Weights of a small GPT-style language model, trained from scratch on English Wikipedia.
Architecture: LayerNorm before each block, learned positions, biases, untied embeddings.
Each number is 200 + 40 x the weight over its row's rms, rounded and kept within 0 to 999. Layers, rows and columns count from 0. The size before them is the row's rms in percent of the matrix's.

# layer 2 MLP down, 96x384, rms 0.203, rows 0-95, columns 256-319
103,219,217,241,224,181,239,215,220,213,200,203,168,170,147,201,262,183,228,160,185,229,111,204,178,172,212,91,178,174,191,235,193,161,204,217,249,194,168,124,127,283,201,147,203,205,221,187,170,194,112,176,214,154,236,227,221,200,232,214,133,204,223,196,202
105,194,134,143,95,285,202,238,232,181,227,211,191,180,240,148,202,195,259,207,222,256,167,180,269,168,166,274,217,166,211,183,221,215,206,214,198,196,258,205,151,179,215,167,241,257,224,184,141,253,153,204,231,240,283,197,272,213,238,243,190,181,235,182,154
111,171,241,241,183,277,173,222,197,178,130,264,226,161,158,217,163,221,243,193,155,161,186,218,191,127,273,131,248,179,170,197,254,193,174,245,210,194,70,200,139,222,156,243,177,114,199,150,166,196,190,285,215,221,253,218,258,178,210,169,212,276,215,216,151
112,262,229,254,194,261,223,203,187,157,191,158,255,187,187,205,220,163,174,166,227,176,233,193,187,308,159,247,226,164,193,170,180,129,238,201,179,200,156,131,179,232,166,188,309,207,188,187,172,182,166,189,258,222,156,256,220,222,202,214,159,107,163,315,194
107,156,201,181,120,226,240,187,214,253,307,215,198,219,202,221,201,198,210,209,225,99,226,162,237,54,135,193,221,110,173,150,174,232,175,177,188,227,135,188,174,129,232,156,233,210,262,176,263,184,224,157,237,182,205,176,252,270,236,257,206,214,228,246,232
097,138,223,180,169,220,241,264,215,139,169,172,147,152,172,208,180,242,241,192,244,238,217,192,180,215,189,123,196,199,183,156,222,237,187,132,191,199,268,252,199,186,167,201,267,235,162,153,92,174,145,189,166,189,182,189,281,172,201,248,197,217,179,243,191
098,247,289,212,261,250,202,233,176,175,293,235,240,245,187,215,207,204,146,265,188,250,156,152,261,179,212,230,200,159,168,214,211,134,203,211,187,238,150,221,262,231,162,238,149,153,220,166,207,144,108,198,230,194,217,153,164,155,156,181,185,203,137,136,181
097,224,136,239,131,162,199,168,199,300,225,238,182,171,229,179,235,130,155,156,234,140,205,214,210,249,243,155,254,149,241,151,257,212,251,193,181,173,171,179,155,247,210,144,195,195,217,213,216,192,161,190,211,199,164,187,199,254,249,88,253,170,187,228,191
093,266,260,187,227,168,159,169,253,130,337,258,233,187,256,262,262,225,237,209,177,195,254,224,194,139,160,247,236,171,210,237,143,203,209,203,261,106,277,134,199,250,167,191,209,197,183,103,184,136,181,277,154,197,227,228,178,192,191,229,146,224,157,220,128
102,183,166,140,132,223,180,261,198,252,209,221,276,245,215,170,159,193,196,133,187,211,183,175,177,272,208,266,163,190,170,184,202,225,214,193,197,163,191,108,198,200,217,118,131,274,178,132,212,156,134,197,183,237,190,135,148,224,233,255,179,174,184,281,193
094,166,170,212,171,240,263,246,140,72,204,132,226,135,168,234,185,191,237,208,217,201,101,152,166,43,159,282,185,208,238,210,233,227,211,152,259,148,223,188,161,160,240,280,218,216,243,230,248,265,176,212,162,162,186,207,165,199,157,218,266,272,208,241,204
098,199,177,155,155,204,135,151,206,141,236,195,202,197,158,218,243,282,182,230,282,150,169,220,213,353,135,136,158,193,239,300,205,168,189,221,176,300,199,206,149,214,212,268,184,163,150,192,141,189,156,244,212,171,203,240,175,172,155,131,191,176,230,191,198
101,77,211,184,144,244,245,215,190,123,214,149,195,144,158,201,121,261,200,177,184,236,195,211,190,248,201,195,214,216,232,198,142,251,208,176,218,183,208,189,179,161,189,197,198,176,227,176,172,134,215,225,209,213,290,212,249,161,184,210,171,196,151,212,162
099,182,188,211,240,191,214,170,183,194,180,239,204,168,222,122,212,203,182,227,200,260,270,261,203,142,274,222,125,170,195,179,140,144,224,247,207,236,162,230,193,127,201,265,196,208,86,205,208,205,196,176,225,257,243,207,129,152,216,282,200,159,241,167,152
096,146,237,265,196,137,234,277,184,148,96,213,195,219,202,164,186,232,237,168,199,194,219,141,163,240,197,236,251,193,224,191,151,214,184,169,178,182,265,158,229,171,221,149,178,171,233,210,246,212,187,205,200,210,167,246,207,216,217,182,181,242,183,199,191
100,179,140,252,225,212,192,211,172,193,222,232,267,167,162,206,210,245,173,195,183,278,199,111,179,110,162,266,323,174,221,198,224,215,236,325,207,247,217,212,174,208,237,226,172,203,135,278,209,223,136,218,261,149,170,205,196,203,203,146,217,171,216,168,220
098,205,232,275,284,235,202,168,232,173,169,159,158,163,258,254,174,150,253,242,164,249,256,248,192,190,204,208,236,174,210,266,178,242,230,205,153,177,193,211,149,192,205,180,214,154,197,184,203,154,226,146,244,175,265,190,214,188,232,125,200,188,205,213,201
098,222,195,123,139,130,219,226,176,306,233,179,234,203,127,195,236,204,245,178,104,190,224,174,168,211,253,171,245,176,191,118,185,203,187,229,190,214,186,226,204,208,219,150,224,228,214,201,167,205,215,178,229,154,144,158,233,222,194,204,148,117,127,254,169
100,211,243,239,230,192,232,199,197,144,292,271,167,203,207,178,232,197,247,193,160,173,266,161,244,170,217,138,116,142,198,265,202,210,208,180,242,155,127,206,227,187,143,154,223,176,190,223,211,169,220,137,222,84,120,236,181,183,202,184,210,141,156,196,188
095,232,259,193,215,145,219,158,215,221,164,263,174,214,192,218,252,178,240,257,185,246,206,140,240,244,186,223,151,248,198,205,220,193,211,216,220,173,218,198,143,150,193,172,187,237,273,179,154,152,201,187,201,198,190,190,175,341,233,172,272,189,256,171,198
101,148,201,138,175,162,175,204,252,241,247,220,218,183,273,158,113,217,233,185,249,198,160,223,232,336,182,139,252,144,192,178,138,197,204,268,194,258,293,198,217,188,184,261,155,222,227,113,210,215,214,282,217,302,202,204,178,214,240,265,207,253,185,181,133
101,200,268,224,197,234,209,237,198,209,238,210,139,234,194,249,182,274,166,264,227,160,144,191,186,153,231,217,252,141,215,141,232,261,157,211,261,240,191,276,206,238,218,291,162,211,214,215,222,274,233,234,240,157,192,182,206,155,242,202,280,260,213,200,192
106,200,182,235,172,241,178,189,184,255,272,257,157,174,214,195,236,185,167,195,248,231,213,146,202,166,234,195,93,257,249,168,245,194,194,262,182,63,252,208,144,211,184,199,248,174,266,125,248,227,163,163,184,217,203,164,192,254,295,153,193,162,191,136,240
097,161,213,237,249,212,124,178,210,210,118,228,211,173,243,186,161,225,141,130,225,200,213,165,204,133,273,179,176,247,214,178,191,203,205,128,208,224,271,207,229,230,196,179,215,140,292,184,304,218,235,186,203,214,177,104,173,137,194,218,203,224,211,220,191
098,218,176,168,116,254,217,203,204,253,235,252,298,223,139,199,201,207,182,239,177,220,231,178,191,179,219,131,157,298,207,205,209,204,220,182,177,232,183,282,167,139,231,174,202,169,190,235,241,186,232,321,128,215,193,185,221,250,187,219,144,137,215,181,201
097,222,148,217,192,225,167,266,182,297,274,204,181,216,141,88,183,227,173,203,175,218,157,169,206,293,247,181,159,190,242,247,206,126,205,238,266,200,178,272,187,169,195,173,140,214,179,176,335,168,188,169,208,285,184,206,206,155,153,264,247,190,276,267,179
104,164,175,172,250,269,214,201,210,150,143,252,192,165,263,167,246,225,176,200,205,276,200,223,264,225,224,266,165,276,211,200,214,138,158,197,223,256,144,175,220,220,220,244,196,170,187,213,249,84,177,122,195,267,237,239,197,183,156,239,177,176,138,147,194
105,208,148,198,181,248,167,181,231,191,199,243,288,193,212,140,186,153,201,142,203,265,148,210,223,283,181,283,261,163,240,229,218,160,192,233,184,163,164,111,134,192,236,176,170,212,237,241,151,277,218,165,198,243,190,144,233,138,221,240,204,194,176,177,199
098,219,192,248,247,196,201,225,173,179,116,223,229,191,297,184,159,123,201,169,150,210,213,244,282,238,241,158,168,194,211,174,180,258,209,180,208,237,319,172,203,143,264,218,245,221,182,155,158,155,212,159,173,188,225,164,211,228,167,178,208,229,201,168,198
100,173,247,293,267,92,161,254,195,215,115,201,161,188,146,228,255,236,269,183,209,161,181,215,268,212,243,197,190,229,211,246,124,171,227,203,310,230,163,181,216,240,211,256,169,170,150,227,178,203,256,138,213,193,141,128,186,213,205,159,186,220,231,206,183
104,225,326,245,174,221,221,183,262,233,175,192,176,220,190,180,196,215,209,270,197,288,272,135,300,136,257,246,232,123,178,148,227,135,215,210,201,166,227,204,231,201,196,206,191,192,201,210,179,194,162,258,266,227,217,216,99,192,230,210,216,242,223,185,182
098,260,226,185,157,198,232,166,202,230,317,224,275,199,178,201,176,210,123,204,175,122,214,191,255,250,222,201,194,268,174,153,288,255,177,241,215,174,181,130,217,162,182,153,196,172,302,239,253,245,152,260,151,195,123,203,162,224,230,229,202,136,186,212,183
102,170,166,209,278,233,183,236,165,162,211,209,247,147,142,196,238,168,192,111,192,278,168,236,246,209,239,247,186,266,172,209,111,226,176,167,167,222,196,258,148,179,219,245,206,160,178,134,179,193,207,135,217,212,303,205,229,208,190,140,198,282,161,190,190
092,221,198,214,200,260,231,293,216,284,201,184,201,238,192,201,216,178,189,192,241,156,191,168,185,167,255,185,133,188,201,191,169,265,194,197,201,169,228,171,207,227,175,189,161,171,151,185,231,202,193,174,222,234,262,202,156,254,189,194,200,238,193,256,216
093,223,171,237,198,208,157,183,136,249,110,215,122,209,229,213,146,224,151,204,119,230,166,207,269,287,192,202,266,220,178,218,153,268,209,233,192,212,192,180,168,231,268,262,132,185,189,277,198,225,157,223,209,161,149,235,223,169,219,140,267,109,179,179,221
092,154,216,171,192,169,200,232,176,151,145,174,227,181,224,268,211,181,261,182,125,187,239,182,189,159,173,171,148,194,186,154,197,228,184,117,224,216,223,162,234,123,198,256,257,199,251,250,253,187,207,214,229,245,192,179,163,235,209,227,181,205,135,178,154
099,271,225,304,154,211,210,191,250,265,210,178,194,292,159,172,249,178,200,211,227,159,267,139,143,205,167,197,215,256,200,233,230,187,195,203,146,172,228,237,196,152,218,160,250,209,135,209,198,222,137,128,187,108,225,80,79,224,247,170,151,127,135,194,147
098,178,231,102,131,141,182,163,187,205,203,278,126,160,174,188,176,239,217,200,210,225,121,233,225,226,178,269,151,268,160,235,204,166,253,180,250,200,190,243,174,220,204,185,266,239,149,122,166,254,208,239,271,172,169,275,175,269,233,204,172,210,263,224,174
098,201,266,201,203,223,220,228,246,178,254,126,164,152,263,202,189,151,211,212,160,168,232,186,197,313,160,171,156,130,240,274,179,207,224,151,245,177,195,153,278,209,201,183,182,202,108,164,101,158,202,132,191,201,197,164,194,232,164,178,219,205,205,257,145
102,145,191,249,228,219,252,228,216,264,181,238,187,206,221,196,189,175,248,232,225,246,162,270,195,137,271,254,206,198,158,142,197,207,208,229,245,175,191,146,221,203,151,228,329,237,124,145,180,229,157,200,187,198,247,147,246,259,168,211,260,233,185,201,228
101,201,179,183,219,141,221,140,192,212,187,161,173,235,221,205,207,223,194,252,213,149,290,174,202,224,195,130,190,277,211,178,157,246,252,209,183,207,153,227,252,267,124,174,179,206,55,207,306,145,204,187,227,324,131,215,134,317,177,219,193,135,189,194,190
102,269,127,168,178,174,212,199,230,241,217,245,200,220,245,207,230,253,207,159,201,177,240,245,209,96,146,194,197,213,129,211,205,215,154,120,188,225,254,323,215,197,246,247,162,206,113,232,180,181,224,160,133,172,200,232,191,248,176,198,111,238,170,220,221
102,173,200,199,265,195,207,233,214,211,235,172,189,184,177,229,204,182,192,207,207,247,188,221,244,83,188,244,192,281,204,193,174,198,167,223,243,267,214,184,190,179,206,169,214,160,249,194,280,233,198,242,238,258,245,206,203,294,209,243,137,199,199,160,177
098,245,298,223,225,253,231,233,199,177,60,143,178,178,218,208,200,137,173,213,196,217,241,192,218,193,213,142,166,191,196,178,198,300,197,227,152,164,164,192,254,126,187,143,224,155,207,232,220,167,245,224,179,216,199,150,72,166,154,223,182,218,123,242,192
100,262,205,120,207,223,186,230,242,230,141,186,164,215,176,184,214,187,169,163,225,170,273,155,226,271,225,241,108,273,220,214,183,171,201,156,202,221,234,219,191,166,210,250,185,242,264,199,186,238,202,239,181,198,168,227,218,184,170,184,229,150,233,209,162
107,296,178,187,124,163,228,229,228,193,248,251,149,145,123,171,180,215,247,183,237,209,200,187,225,185,212,168,217,136,183,223,210,170,192,210,185,156,213,237,250,190,229,154,213,220,241,235,201,131,196,301,162,202,164,250,256,300,194,212,107,213,177,202,197
092,194,314,197,198,193,228,192,210,111,269,219,182,226,214,241,231,140,138,183,172,206,177,214,267,249,110,172,194,168,195,263,159,95,213,230,247,182,205,61,155,177,167,244,148,263,206,223,241,234,238,166,180,204,201,150,143,271,122,194,204,155,249,153,188
102,216,237,251,296,200,231,154,204,245,92,236,174,256,204,172,174,229,204,239,219,232,228,200,194,255,183,214,254,199,207,171,191,184,185,290,219,140,211,180,150,196,207,140,195,263,200,248,221,259,163,217,199,288,201,220,109,198,166,195,133,208,195,159,206
102,236,242,162,259,203,183,214,196,152,121,212,185,186,243,189,217,239,212,209,221,281,253,175,199,133,237,253,168,228,189,199,215,138,184,154,237,219,264,149,175,211,177,227,164,242,189,176,170,198,182,184,310,123,222,202,79,204,205,150,237,187,253,159,219
099,163,211,251,177,211,199,157,265,203,249,251,162,242,236,201,261,246,171,241,212,160,176,178,214,141,183,192,205,248,213,156,233,258,206,134,236,143,236,176,202,224,215,174,188,157,164,151,216,237,176,246,210,251,217,210,141,130,200,256,180,203,125,249,217
104,226,243,123,254,220,203,271,204,297,192,250,246,269,160,222,191,196,244,223,204,196,173,184,247,120,208,243,162,133,181,214,159,234,188,246,196,172,177,143,204,225,190,180,193,227,188,207,251,227,263,270,182,190,225,140,260,98,196,226,146,159,181,227,236
102,216,240,173,215,227,204,230,159,173,220,200,186,249,175,109,173,125,156,197,222,192,236,205,248,63,231,119,203,187,216,222,155,96,215,171,252,194,123,173,218,244,222,209,154,189,226,218,181,231,224,173,214,239,160,231,188,242,178,279,212,159,275,143,150
100,164,196,129,173,175,131,196,231,235,128,218,224,270,300,202,207,199,163,215,171,139,193,215,216,244,195,218,207,187,123,232,190,224,197,248,143,219,177,213,128,177,190,203,182,233,220,244,214,130,186,219,216,233,137,207,247,196,152,226,259,253,237,208,215
100,200,122,128,261,173,166,212,284,154,125,206,174,239,200,233,209,172,138,140,200,180,233,176,190,294,207,201,216,100,226,192,221,181,229,146,278,276,223,209,130,182,232,132,234,196,238,182,216,161,251,185,228,225,235,199,238,117,222,194,146,197,240,209,209
100,219,152,159,229,186,233,143,225,208,231,159,234,285,254,180,191,202,236,223,167,216,228,193,168,257,249,231,236,252,199,256,118,258,193,158,182,226,154,214,256,176,197,184,186,230,186,193,230,135,199,206,198,196,124,192,237,190,149,152,229,198,242,236,244
103,111,193,224,236,255,217,206,271,236,182,202,243,152,193,217,207,189,176,253,222,205,232,231,246,71,239,217,187,231,232,234,140,250,150,279,244,224,181,208,198,182,220,191,124,224,226,232,188,192,170,212,219,196,201,228,224,152,204,196,201,272,217,176,172
096,165,131,177,198,176,221,196,200,156,134,215,238,163,174,183,169,140,158,179,174,241,113,166,191,150,172,223,309,178,220,191,181,259,208,260,181,241,268,197,172,224,194,164,244,222,142,265,186,215,183,203,190,244,241,221,248,246,257,251,117,132,230,220,197
104,230,250,208,68,268,197,190,213,192,193,244,162,244,215,215,175,239,243,178,164,176,141,147,204,183,162,168,181,135,206,183,207,242,190,269,262,175,178,254,82,151,169,176,239,200,149,197,137,239,202,229,190,154,213,252,244,187,174,213,200,186,203,241,196
096,191,163,181,265,225,200,243,184,250,220,256,146,211,180,166,211,157,174,194,265,263,137,187,283,97,235,256,114,232,192,207,147,274,171,273,183,227,181,246,216,170,206,247,233,223,196,265,130,168,239,260,207,181,179,170,230,271,212,195,127,259,208,208,224
107,181,166,219,157,126,239,185,249,127,307,185,147,212,213,336,165,186,244,200,189,181,168,208,225,29,195,148,283,140,241,173,183,283,187,243,242,236,243,136,229,137,249,189,213,174,234,155,128,239,195,312,184,207,230,157,177,161,239,250,171,265,233,267,197
105,134,123,196,194,178,158,190,172,265,231,159,235,193,179,281,155,195,242,130,225,244,251,239,161,199,176,185,245,260,237,222,167,346,228,137,178,216,219,234,166,128,176,173,164,162,220,226,151,143,149,183,213,197,188,251,274,249,223,190,199,187,219,203,152
106,196,216,210,233,186,171,250,136,250,141,193,139,198,240,124,204,200,215,207,182,211,212,215,214,238,288,258,230,271,133,170,227,180,204,150,258,154,185,222,196,209,216,161,170,212,177,182,144,157,188,181,173,158,202,230,149,262,188,141,137,240,164,229,200
092,224,206,173,240,107,197,128,175,137,295,223,201,200,230,226,238,193,171,219,266,225,168,215,188,246,253,157,237,129,273,271,203,232,227,249,204,181,290,194,245,232,207,205,185,117,158,201,233,243,150,301,155,90,213,173,179,199,202,212,297,209,248,193,170
099,129,175,297,201,239,218,207,211,140,164,127,212,195,203,159,142,178,255,211,252,146,182,206,200,180,285,195,210,203,223,174,205,255,181,228,206,224,180,187,175,256,254,163,241,243,241,219,200,173,241,231,201,227,243,230,255,268,233,230,138,189,215,288,184
106,208,231,205,181,144,236,131,209,230,174,211,165,231,215,166,202,210,278,200,134,131,192,144,241,220,157,247,285,175,211,136,235,142,163,218,243,246,243,223,219,239,193,232,173,229,299,191,199,232,158,312,165,207,91,208,217,138,177,174,166,192,179,237,225
107,159,148,216,172,230,166,193,236,256,305,145,240,200,157,246,258,181,233,173,265,218,125,152,149,273,189,174,240,229,202,196,213,281,179,181,253,141,143,156,200,202,178,243,190,150,214,270,230,144,188,243,255,228,197,195,221,237,220,281,139,171,174,206,188
092,275,234,237,222,161,143,217,249,213,182,209,245,225,212,230,216,182,236,169,184,148,236,214,168,214,229,172,118,251,250,183,128,210,186,185,241,271,162,156,264,210,178,165,291,153,207,129,219,211,163,209,156,218,264,145,142,244,217,175,257,239,181,174,190
102,205,200,180,105,138,217,209,211,199,242,168,158,192,172,169,188,178,252,235,230,119,250,177,183,296,209,208,272,216,189,190,185,215,202,224,192,127,155,178,219,175,229,166,146,215,177,201,198,238,199,239,242,185,162,183,195,182,193,213,206,222,172,190,219
094,291,166,140,104,256,168,215,183,260,182,134,221,183,149,226,220,240,161,164,270,212,201,263,159,284,213,260,239,236,170,213,150,167,229,138,194,258,237,237,199,205,179,221,253,160,192,234,209,171,199,256,216,204,191,180,172,199,193,208,168,220,279,212,177
103,179,234,157,289,159,250,196,291,157,223,187,146,158,216,216,267,194,179,225,215,283,197,195,173,169,272,187,152,152,157,209,255,223,180,189,258,218,221,199,244,209,206,239,189,218,189,177,241,175,267,143,180,145,223,180,218,178,259,174,255,222,217,194,168
106,172,122,226,183,182,167,157,166,259,164,184,218,142,196,163,218,194,248,221,191,264,224,205,203,325,195,299,230,180,216,191,182,226,205,215,236,191,187,246,182,202,160,202,145,189,246,209,175,191,203,126,200,151,181,262,234,208,243,145,255,197,177,222,214
103,179,219,196,199,230,174,210,171,256,206,154,161,183,168,139,194,204,203,242,229,254,234,158,206,208,219,194,158,224,210,133,221,111,171,162,169,236,76,249,125,209,199,211,283,142,274,278,123,90,158,206,228,215,239,209,266,198,248,239,218,185,185,228,208
095,231,178,81,267,209,205,222,193,218,189,225,131,200,156,219,156,178,175,135,178,250,269,222,175,245,219,174,144,240,181,148,169,215,159,132,269,255,221,233,224,188,201,144,198,126,159,230,261,149,150,277,184,262,184,197,188,172,208,178,239,275,151,249,161
094,201,196,168,174,232,195,250,194,220,260,147,246,243,176,231,202,181,163,199,231,203,249,204,212,230,86,187,123,82,213,182,174,200,172,214,138,231,159,151,223,256,198,181,218,223,310,210,98,150,185,199,168,135,180,162,233,250,199,156,180,163,193,235,225
101,199,157,207,146,195,161,173,191,274,190,217,202,209,228,193,197,176,143,143,201,229,232,183,214,209,223,229,186,107,205,183,219,189,222,212,221,241,238,131,185,201,177,255,198,302,213,283,205,145,192,169,182,215,161,230,180,204,221,203,265,152,215,114,237
093,186,188,196,114,142,225,202,232,218,158,213,202,178,152,122,131,158,170,222,180,240,189,117,217,191,250,207,179,94,225,206,298,171,214,217,127,140,226,248,147,246,223,135,201,219,222,229,188,126,205,189,166,226,239,180,131,140,272,215,220,160,214,233,196
097,131,169,236,178,216,223,202,205,238,276,171,216,150,86,279,217,256,169,214,194,234,175,224,211,173,212,276,205,228,205,244,206,289,214,134,208,250,217,241,200,163,186,248,242,226,233,201,200,218,156,240,173,154,123,263,258,196,248,249,195,235,236,176,152
100,152,197,196,149,277,190,174,187,259,155,239,191,206,190,245,208,215,211,140,69,174,144,197,187,107,174,131,287,193,233,223,123,262,240,157,174,222,181,175,226,231,201,208,282,147,217,165,211,169,219,206,204,175,210,214,234,189,213,182,147,226,179,194,241
101,184,212,221,169,130,183,209,223,181,164,238,182,295,178,182,182,197,204,168,214,253,200,255,259,241,135,212,186,173,215,172,205,131,218,179,126,128,171,162,202,175,228,197,235,175,241,126,126,232,238,157,231,187,236,225,252,190,205,128,197,173,173,211,186
093,156,224,179,87,228,171,210,117,197,206,213,176,180,158,169,185,198,195,249,148,186,191,245,232,156,273,208,237,185,206,177,242,234,185,160,180,194,212,310,179,173,171,261,143,268,207,174,292,131,266,186,170,117,213,245,225,239,209,175,181,206,244,174,203
097,140,234,212,235,205,182,194,227,218,145,285,244,213,212,225,163,158,199,179,199,208,134,179,185,249,313,248,145,257,193,249,190,139,191,234,147,263,209,170,230,198,183,224,195,205,192,130,198,205,229,115,209,175,160,187,243,181,172,223,222,209,158,134,210
096,191,152,226,159,231,229,232,190,182,236,239,203,178,272,179,201,79,252,160,171,246,188,232,198,123,171,210,208,206,180,175,107,198,179,180,251,204,234,239,123,195,204,253,227,156,187,184,171,206,178,173,142,203,182,164,241,139,217,245,220,236,224,191,208
096,198,203,182,95,137,192,201,192,214,271,236,223,159,244,193,185,236,200,232,166,217,246,182,352,191,219,206,241,192,180,169,166,176,165,180,233,138,231,242,174,156,177,222,216,205,187,266,203,220,238,190,227,113,153,201,228,169,136,233,326,109,169,193,243
101,179,154,163,210,274,214,147,163,155,269,152,176,127,235,191,216,220,229,204,190,208,170,189,242,220,177,227,226,200,189,168,235,138,189,247,211,208,279,124,116,164,182,196,278,165,194,196,149,161,161,261,118,224,185,250,259,186,222,184,156,169,141,303,234
104,227,251,212,153,219,188,153,251,260,258,235,204,208,271,225,245,146,249,273,272,169,135,215,217,138,171,194,252,81,188,231,153,263,274,187,188,197,164,211,228,154,183,205,226,166,191,221,245,217,193,174,236,199,225,276,206,190,175,153,202,199,156,200,234
099,183,224,265,254,235,208,131,202,237,229,210,174,198,147,222,208,179,220,212,173,211,290,149,213,204,255,191,213,257,182,216,223,230,170,181,177,220,222,202,200,205,224,189,206,232,170,200,202,197,207,159,169,179,137,225,141,179,198,280,145,237,167,189,222
099,199,134,218,237,149,237,218,197,237,233,192,200,196,183,206,254,260,187,203,214,259,189,218,138,124,213,192,224,161,151,226,279,219,189,185,284,127,243,202,164,174,223,178,163,144,164,195,241,199,119,206,183,197,186,181,128,222,253,190,266,188,231,171,253
092,264,195,219,169,133,199,206,219,259,240,194,174,192,149,205,184,210,177,304,222,246,238,225,238,321,131,248,195,250,210,203,185,280,245,272,186,285,203,189,124,211,230,196,249,239,142,128,210,151,186,206,209,258,151,229,180,204,194,216,106,208,184,227,214
107,256,230,270,190,209,229,236,209,163,257,154,163,205,199,197,186,195,199,243,225,167,155,194,177,206,131,227,259,186,196,224,190,170,197,191,244,213,287,224,234,169,183,219,252,164,249,201,164,258,226,196,126,165,112,165,168,215,196,227,233,212,259,131,175
095,236,207,187,211,170,197,238,176,162,162,162,224,179,264,234,156,210,228,251,224,220,187,217,129,152,208,159,220,248,175,139,210,152,169,213,187,202,303,253,223,211,114,230,218,266,167,193,160,237,218,229,179,170,259,259,190,248,178,228,276,206,277,198,216
110,132,220,234,246,246,184,217,163,199,149,190,115,230,214,194,213,278,283,218,178,164,203,199,157,215,285,200,179,202,191,115,198,224,191,205,176,180,135,180,175,277,233,242,211,231,207,169,221,255,253,214,249,247,284,275,259,210,251,200,204,178,198,222,219
097,262,211,213,192,255,232,214,189,161,153,152,184,173,196,203,186,183,208,168,245,237,224,172,199,242,213,192,155,248,243,150,193,83,163,243,213,152,197,178,165,267,167,178,129,227,231,213,238,222,191,270,147,155,138,177,184,224,198,234,213,121,167,222,239
095,223,140,172,212,221,206,216,217,244,185,259,220,272,155,163,195,234,272,180,130,234,310,172,209,169,194,210,247,211,234,236,194,73,189,189,231,198,186,238,226,206,200,164,163,229,230,213,206,141,251,206,211,152,173,232,236,323,203,225,217,250,183,158,163
100,240,245,228,224,198,203,185,196,140,204,226,227,167,236,150,219,200,163,179,189,158,231,260,197,282,227,215,219,237,248,175,145,222,193,204,214,271,230,180,258,226,171,195,169,263,186,243,209,196,212,183,228,171,218,240,105,86,218,195,229,218,311,214,190
104,183,190,178,170,195,188,190,228,145,310,216,195,209,144,221,266,192,173,231,197,151,143,167,185,112,200,140,197,160,175,246,167,244,241,164,238,273,165,162,205,176,262,190,194,165,236,180,173,195,257,133,239,268,212,204,269,229,182,231,283,207,180,250,181
102,129,224,220,225,280,223,191,199,128,219,230,210,264,225,237,201,163,215,188,171,143,95,212,228,247,202,169,219,160,241,187,159,244,154,187,230,130,187,205,134,191,175,199,203,184,209,278,155,209,249,254,224,218,163,191,220,112,200,189,251,139,154,203,202